Part of a small language model's weights.
Size: vocabulary 2088, 2.25M parameters.
Architecture: LayerNorm before each block, rotary positions, no biases in attention or MLP, tied embeddings, attention and MLP in parallel.
Training: a variant of Adam for these matrices, 157M tokens, 9565 steps.
Each number is 128 + 24 x the weight over its row's rms, rounded and kept within 0 to 255. Layers, rows and columns count from 0. Numbers have three digits each. The size before them is the row's rms in percent of the matrix's.

# q: layer 3 attention query, 128x128, rms 0.1, rows 27-63, columns 0-127
# k: layer 3 attention key, 128x128, rms 0.0975, rows 27-63, columns 0-127
# v: layer 3 attention value, 128x128, rms 0.079, rows 0-15, columns 0-127
# o: layer 3 attention output (transposed), 128x128, rms 0.0827, rows 0-14, columns 0-127
q27 130:101112128164128113182156116124143097104167099116125105137110135118104163121144130105149135140137152167133168146135128112138088107142162109120114126120106136116170140127111098155085092097147125116111106110118133138134122094123115140141118137103145157125129087141177127125121147132144115143145073104123100127078177166085152108171149120133165114106191161134131122154093144116161147177097
k27 121:156122141151159115139130143131095183108144107133156149178130142123140125134092165095152166129126151191077105145130116150148090105094109090101124135133107156074151150131097086135077122117139133158144137157125132154114099118172139120148138111125149094148147103149146176134124147092141124141101125112122078127109136128093099162101140113142143121093126162089128096109130149118131140129143
q28 139:122099119110149113151151131130162161133161104194151118104151181163116164157137139139102125139133185129118141136111125112120102131122139110140162146146147123100098148105109129151124107121119133096092148146171135110129107091146161140128076117111119126139140188094143151100123175168135127140095116126113068137091101147155111121133128139143131129119162131106082095107134159073135150117128
k28 133:103122118148166111143135129136171121103158136151098150122168183145117118117095154128121120150126144105129125127119116094146083129086119156111170179110091155082065118136137111155115116138088115130100164115116173137168129106147157110115119133125130126110113165110126148108123123109167126136121128143128091109159160132121089156145108114130133171105168149113146124123155177091155172120100
q29 129:123126110127152132119137128134110155111094122161131105074189148127128158183139141163119117076084091122119134164148139114149113114140140106149137107092109091193139144139182128138127101151143181135124130149167145125147073125115108138091166114105131135136137147073155142119124115109161145115133117142150093144093107114150121093148119112099138128117103133114073160119139126117133123144124
k29 130:083130159179146121094156128126132114104094126138139114144150135122124131118137142174139105122117120112110099122119132162143139157114109112130107115113139141138093121117114146141143116140102187156090143095145151118155142133094112115081136134099131130145118184145121158142125157098168163112110143087137127153116112100130102129165112123130132112117153132099162173184175065092116162168090
q30 127:118087141137135172106101098111115145167129131126124155147153140131109116115125136112124141124138093110148137102132114137150074153153096157175108097153103135137136114139102146143094138081147115137151105158110144131140096107130118074116114072187108137139075145123138179154102088156118154138127148135133156131132145110163104105100140127108120133176129107144184134094121102144124141082149
k30 128:102114146124116116112088139090138125120180104140156105077108138128136093149111155177083170113121124116141142093132110145146146099140130159126136056151124097160142130132144111101104130089122124139130133133130173129137116132110095144127112115132129151150090124113145132108122119139062150132146082083124164113126117119151164088114129145121095139150140144137218120102127118129122132099127
q31 139:084132126152124142153083083082158111161115142111088155165162125121155118095163090152129110147100167126137120068146150132166154116170130110110092129123127118124091146143107131109107104081134110141175160191150145142137149130125121147158137134141116109150158130117119116091091134153137103122167138138132141127116108118088133128097106137133078131141157132146125110144148127162112117086154
k31 129:109137078118169132133122126051097128156173144143064153126122158137184109112156096175108128107149139122155113085147173103105121144184120125116115175110129115133109121137091128105128114128133141118169131174116161128164136109132110110157104123137147115119128098102111093078138106132094131126108143112131161117130129130142157145134147132119120113099121158153129099141147123125121134121180
q32 131:116126131156116106121094122097152155145143110101097097126167110129131128131147140148102135114135124148150151133132131111116090154113162104181089135129096158171135135187158139112098128136147144152116105128132131132134092114100091049102139133108162089167139087097134176104122108155099135108148155116172133135122132136144122120114091124133181086110154096126097148137122126163130135124093
k32 125:173099166167174110144140143090123141131159146152121093108111133106162076129126113137150132145119122174136127153139130118157127111126141104118099107108163121140117156161116114112081101138145138136100122098138152153113089144109073083098158124139140096130099129141149152130082139156102180150113106098150158140110079110127144142135097143146125095096174111099119166135110099118143122147136
q33 140:119107116135150122121174146130126140120141085121115156130139108126125154143133109122124097082168140171136142101131156106164094082159128168154179129152143160157132135137157133125126163067105147139123092139182130150105146105109101124112087093101096139183102144095163129139136159113111134123158165162141113090107134178117121113130115101118143130145124147128122108117144125076134143094112
k33 136:120097151148104094157091140166133102104155102115121169151149118113138156117080134142105112089157149158108129135125154134166114146131111112118163120122151121151086106188091067109126154127131110123076117152133153171127149122074122140099079117120132165155138148113115152107115157152125147105165166139155115120162130129143153130143096134136137158087152152108144121121160143100106137130136
q34 139:121171111105141068160116138131139063126129156099056150134144102129114144140146142098147133168122137117132132118112168160180159101111118142116130161160132108114145123089101147120145111098083098116129153118109153138129158143147183112130143164096115088150163092110114129104143121160124135138115113142138153111111115125135140123095118127145104130074126150109117118148130154154098180110149
k34 137:169140110090140109180121135104121108116131133127080127147180129100130125113142139121165132135144131100135152139124156149130091133139142146162103242121114136112136113119118121123118059134160091125122147089115142123157151150163133129141147124128136112161143120082134106106139091146124102161166115142132140106121116131136097125150120128133132120105091156093106109104124139128098135146191
q35 166:126095143197128125156141119139103142114162113108125178133121136150134139174130126138144108098128142147137119150122160094134153149128158145079153095065149135136099135139144121122149094129145162101113142151128112087119139134144130130108136109124152087075166140153096080119148131087116102137112153114104097155102132142104088105125121092135128120145137094127118123153073115145150133172180
k35 144:113137162171106122118132102150149144120161107126099094150106119189145168135151118120121139107120114126141080110076148103128091134111087104123160089129133134151110114124126182104121114125113163096110120134115069116140149140121139146113141126152104112087161118157113117171132167096146120108098158165105118138122166143102138120110152135110120123134122093138141133166102126113147178168183
q36 149:157165136123120133173149173121185102112105133149109108124126117082130111153145120150120135108145188161150133127114115125078169109134103168141105127115119151129092122119161132087160128104131136110132123133109130112114167154116184138140127106117155114121132128134063117098157057136106162132127132129120125138199148152106144123105149124113068135115092138119101130118129114147128133121120
k36 141:165108141111133189141129130123129090093142145130089076133149115136142147131147068126152153140104162171132131121128097099090154123145143130108129193161150149154099128155102136108156143111108119077088123114122127097117148136129141132124128125114124167092137115168085097142130092140121168150131111150109140128144106144151107133097144154120122140141086198118097125112131143148093124139105
q37 155:109147117173137119144152110147086085060167162161144135125096150127109150107109139112118148099147117139137113140128137111125128113144078140168179140093115153130166129128100117120127124072139183120089153112168144139135133112144117145100092093119135115168156111131081146149134128155133112125150124143117175149079117112141123107128154077125143132120138117143110168075112123132115135132110
k37 146:132163148143138110129137140163103096060149125152126173135119142132115195114141143144129151119133152098144154168109115107128100105135103151120124130088159102123122177176080106136083096106135136128083156136150138140129110114132141141128141117110141120203126108170099160173148152123133099147150117133098134131156123092123115122142147099117137135141104113116170150080136115124105132101129
q38 157:131150086124114089174115134117172124121115123127141086124146131150154145121149158107083171164103114142176165167104124087095137143152132074096125137120149123096133125084140146131135102118103132151128110114117119096152124116137105060093119136131142100133127115146110164101146161138120133101159158135134138151129097104107149144101170160147145110110182132119097168151138150157129100139113
k38 146:138120120110090090106161148075133138157131184128141101126132145138133134124128129115135178142090136137170135141069119083124164131160194112114136121106140128099097126136126168142097113092109148136143137093137080108104126150140087090116164169161149078141121137122152156126133167135152151106159163155127148121125104138119129122156166124102118109145160123102091144121124154112140115136133
q39 137:115140124158137101125079126116116131143143121134105124133161140096145137134151141161153160100097073096111130107129159150164113166165148142136134098089119110136160129114118137172096102087112113115115153129144164124113103128158163078125080112155121153150173124099132179133114105147118143145103124158154131146147140121148147064116173162103104117148157128114103185154123105129134128123126
k39 136:140116146134110119149142141110120112086128116128135148117159107116147107114148153207126184106118105089137122112093130157115154126190124129133141094141107147108130131167129134112078096114114109104142139120168190124161112164163120096145141116132114116161102147121131160131135139119133106110128128091116143164087109135123110085128142168082084113153157162122150113167115115094126154114132
q40 145:114131120158143137098104103094112159109136112125157119143089151132139118147117093139154115154142133153075104103148115114124115116097087130141102122148100121106113144162173133122113134130137161099142146108150135107132073100121115147189163114111157170154102129107136160107136121105150124131100157121169126118168147138150120163160121145103079120104124177084114166113145134164123078123088
k40 129:127132142139172141139126111148116113151096122140140142102104156161136097130153120114164097113116157158080125136191103109153120164132099152145117116135112109103116154150154089113112153143147127100163109130109167157135120104140131124133118119135158153141167167116113117121113111119151144144078099134122162132155117104123082128135129135133104104087122208090135172136142115149110101079079
q41 132:120130152140151092136146122132114161126185133108074139166131082107151130142110157148156147123126149143118144170104149140140109087151171170119153117169089095130127167149101138111123138090152097106114124137098148161137112120135120127092109104155113136125147139098164155154132080079090135116095124123127109125094150170098110079142136171120088137132160108158118138113135098128125128144120
k41 127:156102126149108114131108141148142158096185122129120133129143082078123093127117184167145179105138150165138089111090163123136095121129142131126171101140156138114126127121125158117123104124151109134097104152172163168123119140137102133120098148126121132133144122117131137158137078097107107104095131134162119133104177098120114075129112176131128150141113162133144116157117087168100140151142
q42 145:120140093129133129161127102133095115103151127099133159137160118140130130072109090148106123128124145166151120101136137114114116104146108085189092123115101123104095156158141132146094083150142131157165099144136115107108101117116111148115157103140142130107176109169107116137092168160143116115180170104098153100073149107116161089089111110115142142108137127122144165125133141143117130159130
k42 139:127140119134168127107163132056099140118153118184096155130143139141148147142100100124142085163141146136119113138147119085150135126136122082161118135130162089123129125151129109138104073117150203151166113143126101121091127089150113112127099077143154121137134110172126103130115155100142152091150123104116126147163136115111182111137136129154119116103115127120162115126105106141090124136150
q43 154:141106126135129125148069122150104120117123085126158118168115151182109098159135089124135121198097146111125120099141101114105123123099120181152189123133129129139112112114135120076123122120157150101126105093145125139097119138120132182129092095118142143122128136162148124123166141133083126143098169122138112132129134133083085122152175098097121148105142125088101107155128122131144126148158
k43 148:084097111141148112139136094187141140122132140139123115162133099176114110156132141132167118162130162134131064168120090108107102115134067144136149094144135134145100125154163117156105166132145138081144119116091105118145150166120163129141091149147129136156106141141139100140120135139080120122102127143123097157177134160093083127130157116102110138103095159111113130122118157117120093148136
q44 159:136076122125120106146157144136139146124148097088111185126120146147111156107159132164154113132185104168113148131124121108173104139121138115107119141163134132107143111088156139141105092114113099082136108156106117083122107093119127106132078112115120135097118129163149119116120165143121135147118145146118163084133158160137132145107150157147054126123145178127132137112137161114115149093086
k44 139:159121140141123123138140147119146148110132115107127173116137155149095114150066171127128113099138122134109130119139134116192089157122139130116141180163123126094150136119154081103121106125119120105133139148107130114163152117156123132173117101158133161109151120117151138086123130119149134134149127153119158078124115137084131141104142164144105142070151185076137102114101173114097148096099
q45 140:124143143135134117140164125156136092104083186143128132124084159101146173153114109158175117071138119148113088140125132132123128128100085129140124129105085151143148117107145119126134108116132154142091134154127133076118118151133117145135180122096152150139147114165103152138150103169121127130148103132155127144164107114170137106102157092094056125102107110122165141127128132131149167132098
k45 132:150155116141133179110126139178084118073103128132140130123117117148158173121127085141154125116118113132110151148101094140169137119142116177161088147160138142137134133103114092116162094141126167121104148117096133123133159099138163127137161075120129113104140099159085165175123118153144123165138103115124167131152087096151109126133131156117120098135092152096143121108132104140149145135086
q46 144:128135148116135135173143157123168160157096113152121126126182117116130142122119116117111122092122167154167131103114125124105123081145127101144141116166111115122079132146110160127132136175100118139142118128138132117089109139111169172148125084121143141119147107122150115100084097131161138132129093112125090092113181108124172107175138173101078147144133138132132116104131071113126114164090
k46 140:141103118107142169136141151104101110118100126135118134142185130120128148123103127128139106154109153149110108079110127086103114094144130096121158126147108164145093152169134172150137158140150141169151095155159164132102128119137132141138096116115121165068144118111115123106119119121133167100126113116153112122139145113172120150094120170158122133133115164124164094144148083135076149175078
q47 146:120123102139135075110103099136084155110149112125143144169105085120135080107124155152137130156157108093120117100145108100104145114107126121150123129147126105147122151149146118121142161148112118091164142085152125130137149141102160163099123152170109122144179122121093109109160131104107116101125158148110181139107137092144155144174109135176144151137102119121086157096167120118121107146076
k47 142:129127127129112099133171103143135093111128158153138155150131111107121072137117122144149106146139106095138163153146135122112119151122095119136157146143162105149105169142141173125105173143169095101153102099174105109097098118120134087138118146131110163175126111131124101123135146126154107118117147144120153142123149096093135132149136123166150129104098084147098159138098084172083092078108
q48 137:139111096118149109133198138131120133082136092096156141104095130106172121108066102095114097099127111165117125142135129124094119124139085091127134127097138147118130115109142105164155166145106157130121133141133119104115130108132120137151134110155109174089131126125118148168156163132167147100180148117094142098121127123134164122132135094154157148156103131151119113106175141092116069126135
k48 134:082165145130103077095135140160101097110132120111174153123118158137126205094098087115098107117126124120117157120161086094171157145160117111120151124123123133084123121115128093104149156138124128156120135146145115121058141102133136122116082122150139155145118146139104121138130136093184145083150146149109102117146142118109161089126121121148156128171124111126108131139129129146099124102118
q49 149:166109137135115112082140179129112155145117146106132159113139140132125155162138126149145120071187119136131122161123109085124114169074116143136165115167139135135120142138135151078154096075122102114105152151110109058146167115128146089105143104138100159127118173126145135114145146136122135118146147119105169114107078103166141118108124125158126131160115117116149152104131122114145126113159
k49 143:141135153157098125138111131125151130143135118088127138108132173153128132189093118123096129098136100108137159092084101104156158136100119156149140111140164124163093115129142163096131108137145136062075170121089109121150162131079112100127159116148112151117121157098164150149144123135145110076171122151119123092143098108131170100122112158134127143151131091157141140123125119124123153118109
q50 134:113164141098114147138123136133141124085088141142093189127112122186090148101113143100129095148118091145147135144111185122192132128095134130118134142149135093165140100095126124130145128168139142174136109145139119130108070152144097151105138120114131126060173144133119116141121152113108098127102161132110121138129137136131104123146089172110109129114105131147117136151100113152099171147117
k50 130:152142145126077104116121151121145130132125121138110139116126116158093173097133192149133065150139103113137088168082178124117095131115142138154110112127137128151180118098136180140146108156133157173145085143120092122142134137101120176107139113133146125091117137127113102125113144132139148111138097158164160158111156156129126126124132116070121098098109097108115092125136115142102134157140
q51 139:117169115139108123129155137106160152114075105118098092130120149104158149125138093179128119139095154129143109107123185117137137112132115124092146135103157120121105177093154127120100160114124172145111102145185119104125118106133121128120127118121111116154103128091095139114132162138125142124155165158161134141170108139140139113131116142081084135138116156097061116136195138132101112099126
k51 133:116126129124071156126128126071121101146100149128112127120130113131160134096141066162139099091115106125149092143128134078165144159186131154125121152103137111127085119111095119151132171142111136098111130148143135163140117127121125140112118125132153153124125157127110127102110121137143145091147181160144144159154101152135109108184139142101115129117141169085070119148165122081122149132120
q52 147:122117099123150118134132066135076128179163171094145102168142134121110128150139150128141127123068137138118108151153146157169130108106122103099144121125120108153133163119151132102147114095132143108135149131129139099141116109113122108127163109118130121122089195114141108107144140145157111143102129137090146137113141111137102098114106068148152132113104133109112097144199126123161122164184
k52 142:070158118128142117148123063116098142110175122122128129131132166089117158151135114127133112121110104103097108095150099144136124184119064147159140137118154083100096109080138144137154117129145139126140157095089148126165149110120103148118126146127103118148116152152169123105141156130124108156123126124139112114092114112116082112145118096162133123110106174136132150159118111141169137162176
q53 154:095135117179140170133131124138071089102112108168179108145168124164155148162145136068135154106117133120128127118117122130134113078173114106118113105107125144142114107168146137142124152082104148133115113149117105126115128139123118160153138127097124124142122093144167080104103119150116132125124132156172137132115081090110141180139186100119093132145151121124159105111151111125140155123137
k53 139:048070104125108147129114145120092096153080116145140133144158137155131152112144155119092189080131133128144149116080115133154142090130115119129134088108159121144120114179102118119150156125130172139164129102103117125096170145130141121134125135081123118148166065087101128137128152122094118161126153140133119134142129123161142143141168117129123105124127115132162125147149124096145115147114
q54 136:127174130111135129128165112110130097135134112099117093104155130079152124135101087128152155114098173127115091135124107144101135110159146146098148145119138130097081154119090097160133162119129132138100135128137168138130171114135138161127061111126069142173131120118164160138126103112129134115132121189126113157133125094144117112104173121133143146144133109143093082133131103081150132093143
k54 134:123115091105105120114101120195099070113139152138139124144136125079149135118162097178104192103142147113123095109112116133105154118158121137117147153124124140106088104138128102161124136098134112137114122180152170124126113134127157108126120153105108140131119105135114137115131096083108101119138166141144086105143131153127110079172108155140136141158150108143117119147172144114174155094146
q55 127:106141089118123132168110105134133116156099128122142114137151141198118147107103088100133132166150187112102083099144123136161129123120113148152141109140145073117110117136097116163125127146099109160133135125133122120096085132127115140146137095128100177149114160167151142107109203158131086111127150159145101145103119129152113176131138127088134084102139134114136113146145136139150135097129
k55 123:106147047119101110120101108122117100171105119171103165135131122152156131103110143147119113145162143137131103135108133123123141104131116150166128090125119098110095084140152137138150130151115147141194124143116131127138143116121141100120106135155118132133120134064146132111065141126149102120147133133140116149159106158151131152145121087099129097106135110115177115128145178144201135099126
q56 148:132110089147119100147112127154092141129121168135126132152118138137107145125123208081172134133130090132141171134114134103134126124105084083085121127164113093118139108124145159154143132100138110110141154113124137105107109130099124159127167125101104118142128098169175134125171115136119142130124125121138142109137111074099151112167164155135083119134149133103097117143169070148158124150103
k56 141:093113119109113111167124134133116111123092155156166163175145125101135121151121146124151141103097104124128166125050104102165115154132130117136163081137133121119125148111155176114144135153114132143205139119105091120106114134098120146144138177116120110135136116094146162145143124147135120155143104157166145100103115111115117122125182162130105101135086130107134111131136078137105096150108
q57 144:159156123095131073122151132130097122105132109074141142141169126089160135083153105092112127104108106135122110108152113150131130139180110111100120116131127125125126105090184122147140137122111105116149102101125126145129139110116116078124145106140095159141146138142127125150149146080124147139142156126087149116155150116085135076109142124143174119160127146117113154162162103126139067184138
k57 135:112164131131113089163150151131132122107126127099172133126109103097110158139115122127120108112116093125101114109133102159100173170180139068123156115126127121127126096167139119135130112075136118102145108126121121140081130136132112129124111164163132155161097153125148130144150164092151141085155172134135111120114109154102173096118151146146113108151095158148093128182121110136139084116174
q58 129:098117131150112134111132098118131090171138094048100140150124128135125134112137122129143143131124165145118132123116119090172122125114143129091119130143132147159143141150094125085102153117176143137143125173158101122150162151096130146106135127101122159189075108136131098133141122147108120114169131162123184114105105113083121096126119106144126134108074137118123102112170114145148179112145
k58 127:104097102172099143118105104122077123145130108109087119170114109096154107137125100138157101099143128149141121134146114113155098111124115142143144118118194114142120133124112129088117154143162148138130153144120078145169116125080103125132153160089131130151124080144162136101110138157092129138143121145152153100143076139104162134141121152148142142114083130163094106100166148120116150127186
q59 152:123084157096164139110087178094145096108129112128136129154158155164170142150145163073087102146080159141132131131135097136144098147125149120131087128149128151122121094193118140073141138102114116105131138176126132114156148135104140110157130127085138112147122127138148122114122116120143155119128161095166146103130084114114140132119147081123152150141129168154153138103096153125108109129148
k59 139:092097170152235129111116137147133127160134138094132125096135150161084126114145112107090150112115141144117135084167110124130100118127137092133108173100156147153119109156128117085141120133140130133109123095109141144134150148144123118151130145111133072137122159073147098113139121121090168146144127124132142087170119123128140152122136109142118140139115168139150122101119155116069107137124
q60 151:121161089106118177107130127122103097142104137102148117123089161130117121122156135121108133089085139121146130153123138147098130131094120145154158146129125078133117162122062171091131136122110144161129136141099121134132116112178106125136135112138177173098053173123106141119070121105154121135137128109095156121131117099160146131093121142136102158140091144150139152106150143162116145135129
k60 147:127169106108109155089119140091110138174120099119111145079121145098087173119145136072106134128129139120168107131137120131116140125143129196167106118146156109069131144100127139126110135102163138147132156133122155113153133111137122148097147108091153142091092170127140099116147126147135121105151111124094125116140113100163122112130150111130109165143115171176139168107128115165103158163106
q61 136:112125160107137129166137131127103129095127135165118144144170138157103104136111117145082111134108110070165170110144113141135121128129129130158137109094125152095125112124147165110135122136120121093103129115179115074116123169113198114124125135131113109132153173105114108117148119167177145137084124106142117153125095115168138103119070106121129162111100137126121091144142143063125146127144
k61 136:110103175141140141132131098093117097095140128120124105131181141176136141155116122158107074177132077068117150106132118133123104142083109093157144156128123135159099125098136147176149140141081103111105146116154135124128142140167167117116137095145141090161117164109085074129136121162115160136160122133121133147134135147145108124108134134129157154130109130140146155127127128076123149151139
q62 118:109132129130163143109115133098132132091180099127151129141131147119156117140148126102106134144103158166102092163147113111113103151130124175108096108093134123122119137103131142070145131115086168104142129132165133127157122108152109133139143131131178159146135170131092150123154125073132115118115153124153099099132122164100072147134137108091145125144156181166118185115123131153098086133121
k62 117:117142151170167117114095133157129121120133139122117113107083144164071159089164098128103138108096161129129086118148130095099119125112127135117106100143127120093104106143114127089123124101142092117124102118129165152147147129141107115131118167115160122139157187127107125150141132097160131086105179120131150123166153137143140134119127085116130126120123212116135183126110151156096109112129
q63 146:095086122163129119118126104133154143132143119144115133135042151127111150085139178153138124164089114123149112190106144087111097115158125094112128140126124132104110187081090161103129166125154142105143158160161135127145129121134107146139090162125146069130119118114139127158147129126116089113123116118142124119121126100121140133148141160144112124145118131185097117101137107153098150149121
k63 141:099131140162107136109115150126150167124151158159141117127090128096119113110137140112130117100097110104177143137118171049130081135136129147097155118124142128099119174092090161121117154138137132153145116144154135136157115125126173136127140184089151085140153103146120151098116125113119128077115138125151171105109167113131105100134169120138135158158139117141111102072112122126095132147118
v0 097:076157129102150139169108094109164158054151139122093130181128103130106157133141148144164134115125179115152155155122137109149107172144114159108110116117095130108149114132117113135159131127117126128102125119143139127118101110131090138153139087132151133118091108137164131123120113134079181116111105128114150150142122080119102153088134128140075140161152094135127110151133129085119168132103
o0 100:088156129106191159164062112120166132093140110137106120157126074145124110135139134126124142146162150099120137146169149118129144156159143131116101101110090146087106128112110133126185159159104137142150146134131127108101134094107098125157170082123138143139095113110160122121135174135118137122137138127100151151111108121137154131109100141141112164133119105101108177150095123066125128129128
v1 095:169116146165121122114102127144167122133155142107129153129134100131150165139097072145086146108132151102116118069129126112110121146115122124071172153165113137143141110115098146154092112143125137135119077127141135116135148139141153173128162145118109177146117134072193116129142155112133096122128123085164158178121129116078098126136137165131093106123110147132146124115147151138135145112107
o1 092:135135117124103126097129116148115154122140110127119148128111118130130142117129136107113130105120121136133121071107134153088127145151091131136095155098121168155143159085099159112097137122101140178137091117158117109138126128125159150142162136117148149118123161085136138136135133167126130153121091038126149152138102088071133155120148082142137083128089100112131137134108180178159108104145
v2 091:065147153093164172134155103139118137170111148136116147118134148163126142124111144083127108144106127132123083107109132123132103112099099174060107133124132140105138154113143122115166124138118133127103152111141129118112107160101117129126130092153084096124121153149185114135091171170128133122124179111131140148140108124158099146159121127142147149122088111111069092161108120153140106115150
o2 087:130129154099196156128158123122150131081136133110148155115128129086120129138154146111119134112130120136134075126124155123083055081136146179106133126117142130135103150135115152128150095119135097108099115113107169149108131160112125099086153122125111100139157107148165128138088126113141121109148149130150174121138153156149127168128129176126134098111123112135103141170105127138123095114059
v3 097:083124125151138166113128087180147119057168127132105159109168135134097119118127134099103122160119129168118129087104127118094158150090157125129154144131101136098104108078101122146148142136145150065139114138112127140093168135138098102101153177127138146132128115175143098110116126106121093158091140131135126120108119099112132106165139119159149118157141167106140112134142110121141086126143
o3 091:128165149127118142106153095164121146099116130109045164087140153115079116137143109102134133119174094113131142093120177123107138155112155132156128166126104117112147103093094108142132132123149149097144120159126091145113114134128084096134128172151141130126121126199107153118101128125128109142126115137132110132114107148170150112137133144120137091139116119103154160124179146134170081143108
v4 098:119100160134133109083131109143129147122117125138098096132106106102120154136143130156141144120126114132100115122147168150160093145098129146119176125112123106121106095145116135071185154140116068127158132074135130165094092127140161121110143092125145136163138099168134124120161169166176158133140112156120100101087105112098131105129151156138099123119151116173139129106167105154102120132124
o4 095:103131137110126145132117109113141148122065102148101105102113105115151124128092152158104146121132124115074134136144167093144136140147119153132148146119138164138097090140119126107126137153115118134174117098122125174113129096168119140122132081152157129121129113191135131099123164202149144128144135152164107114123092120165093122099148149128083133107158144145165118124123144178103143105169
v5 102:105135149111127126122143148115079157094165124142094132112116132126086141125143091146107132122136118140160150115156114127150185143130115123139156106078111116115202156157147143092118088141116088136152117116136160142103147176138122129118102129109130150110125158138171133122104099129160136103133162114105162130133107160091111159100125144138142119103092066119144072145144133103140098166111
o5 110:116147146143128168132129137107106140118072120132125131134111113139096101120149128164114160174138154147146127151109103110127157150121099133124160104077114125097169174160115200091112107145102099142098128129100178141161135159148144124139110120074125132138141155142173114095101105133139132109119161082116107121128102142113116128156171147137120135099107089096103103118114126119157155161102
v6 095:156120158101146100078106102171123112134136151076153127127125111167110176157085121154127105121130158114137160138122124106130134133140156126120134123102142087156135117142179162135131136135093123139145193130138117145128125096149142110097137115120157100127112136126088078098134128101117134136108175107137126105118152141140164155127142176163108100123098164129113105107098154070126180123122
o6 094:124141135096159093099131077186101131162138140095157114134123120117097136148103111182159131112119174092102143130130137126143141130137150098151114132080123079105139129136170178153125154103085128179154166098147121170115090100160120125076137124144141134145117066139103119144102102119124145163108164109122120148120153118130132147141164119125135094133140123105112123106119122120119144111131
v7 094:153133125099142143057157101130154133107092141131095126146076128116145088160139117133081158088107096178142155171119132075144156128131126147130149144083124171103146119110119145150161103133119119155136095114166118150113107113140149168160112085150121106130126124119136134111115097128105145151164158116133121146110114098073138183142084126114138138138127160102135146129127113126140130159123
o7 087:156120097127165137063110092167155114123076159116112159160118121158141083172129100139108159126117108127151162147172123076144125141100162164131150120136121130097143107132135163157177108109094069110128104148143115140094134095128133153129112103137098119140133146133114156089147152165112164147132134128117111131125128079100124152158096115113145103130110125129151153122113109134136137164152
v8 099:122112162127117090156094134124123123123167161104103150131188094124127167099125141155132161102128143128148149106138155133077115095127120136134166136069110074137100142141125118174138154149155133143130150158132146111152124137150154150145140138151104152119117172143136142128111142184100123151116101129083120087150073117119120085117076074120129100130135125112110106146094137133128128146134
o8 096:119101164137127148122097178084123147141153130110138094079135093126118141109122127140146142138138118162108147109160132107072112138109126100143109116097115095109123135140154143097160186181162140151144097156130118123126114103137142126150151143161109104122094131176124111140163105139105131146119130124150166064153071136101111103139090144097126132156136124112145150153069126147122114134109
v9 098:116091126106137120136166116134147137140123111113162107174122096072164147117134163102102122127149104086161129149129112074116163094123165125180112111136134118126125080162156083127125117115130129139141165176114132157148145114151103152153114082149100099176114129100127133097130125168167137150087140112154103151115124142095114092137143102110130097116130121116107134158175127151109142125121
o9 094:138096135134152135104149140161180139112136124092149120182110076102162161113130136091128120125141116127171145152140144070092165119128143139157117137112105114139118112120148059094114117150119105125124162159106141124122155130148115149144138078135141108095106136117142108108156138137136123182107156111139145158137152139120102077123111146109112100093090107161134123133155111126103182135091
v10 087:136159157089104159136083153148136110111164114176131110151123100094140129118144121136152105114105095114071163140122138126083126149080189123121108125153141086137136114164109128126100129055124165133110135114124157126148112143111151127142086147166130111138105123153147103158140149149096099103106132114114127133132099081121108158149123076162143152131136125112143146136112132092126102093128
o10 084:155166113087097167138127167104137081115121123148125130153128156137158147120162102099180094145094111171072160139102180103128104167100165102111135139112129095130130124129113126103130106106135139157119141126123168137110109142073151129150148132164159129113138120101151083139128158143092125108117122129089122136150126139143143136149157102142138131151147124104117099127158155122150127099059
v11 097:116138135174127158140176111147140155138093146137159160122144088148092129134160144148147156128084098112145086120129120103118105109139085163150127148124133131154134116145156147112173127130139110168157116103164176113150118140148118085141088141126137158079142091128104091104096152154126140098122106135119067120125113134083140125139125146100136101110135119148135135102120162070122125092159
o11 099:141145120188135130123156126141149145112082117122159158138149104113107156119132132119169167141115106135139135135084147111108130148134093127115108138114133116140155108187157150074209147125134115118171147096116200123146119106116119104114139142120116175127119106151087125118143139142143125080141107118103161083125104122124153106106101154120135106112129161148140150089125125081128112131146
v12 095:111125134179153110127134107121139138081117155134107097166145122080130148118125111097107111136111143117133132128131148157102123121139131160126126125119160153162112144137181137073096128152146152165124182100100133130114137085113128115133094174158074176094165153143125125144127109142140122131138087133125120143129137106128140174171176108125052113115119105123132114129131105090149120160118
o12 091:104115104148156112120124109086127089099129130119120118147080116117129150114109120083092129147124143110142152122138148213140113125138127131147135094128164122133156112128159140094083144137110127187147173117122127122126107082122115076136092159173091160124144142147121134138130130120170136121176087150121111130100132123128132157159130115133094126069109124127129139138105166093093156107112
v13 099:115133166146113117087169105123164099150144110162138129148169130128102173107151155088139132123114152145123186136124109136124153167170101131147158128137125104084055104079151104088143151153163079162106116117134112146138109124114094151144128142114110094110158140118140133164133100119147113131168114077128122162140149134131092145131116136127113140120116119107132126155082125151162131146125
o13 098:159107161140096121096138109079144088139113101116153157154144167152130116134144142086115175128163137103144137123103106114114143161172120130134156163123154102099083141089141118136130136090166096157142127130122117164114132129100089130114142157106083113113152151138133162148135111163121117114167107112145134170131147136119107148108086130114095134107074147099093144165118140113112177107114
v14 093:138135141165132091158139115105115145136125122160091092151102168141150143148131121151152108136112087141125109123108134102119148147114123121108105108166141136160112106128151109140148133118136123188162126168173111164112150095141143133191197097105152145135140135145144137138091151173122115141088136101145117106157108116115117112115113092104100161117125134113139141098155179165134098141178
o14 093:139130125133157049143131143156159123131138110146096131106104118126131107136127146143142148121128105129126108129083134096072122172145166141102123133165147121115140113162148083145123118092116094181101157157145139175091146068128155129155153117118100160117133129111102156145133109138128065121072152136107148096121104131138120086129136153107125141142116113182143144149133109125125122134112
v15 093:138103144130117122117185137137139158169138109165139143127185148090109139144086157109135137141169138101091097164146132156135142168154130068109143118102144120136115145129124133141055138096125159122118109154109147090111172124153122122144136129122164120114120106111131087126120111134095154135120120155162143147156117112051118120121090099118115122150173104125129112087144115131112154122134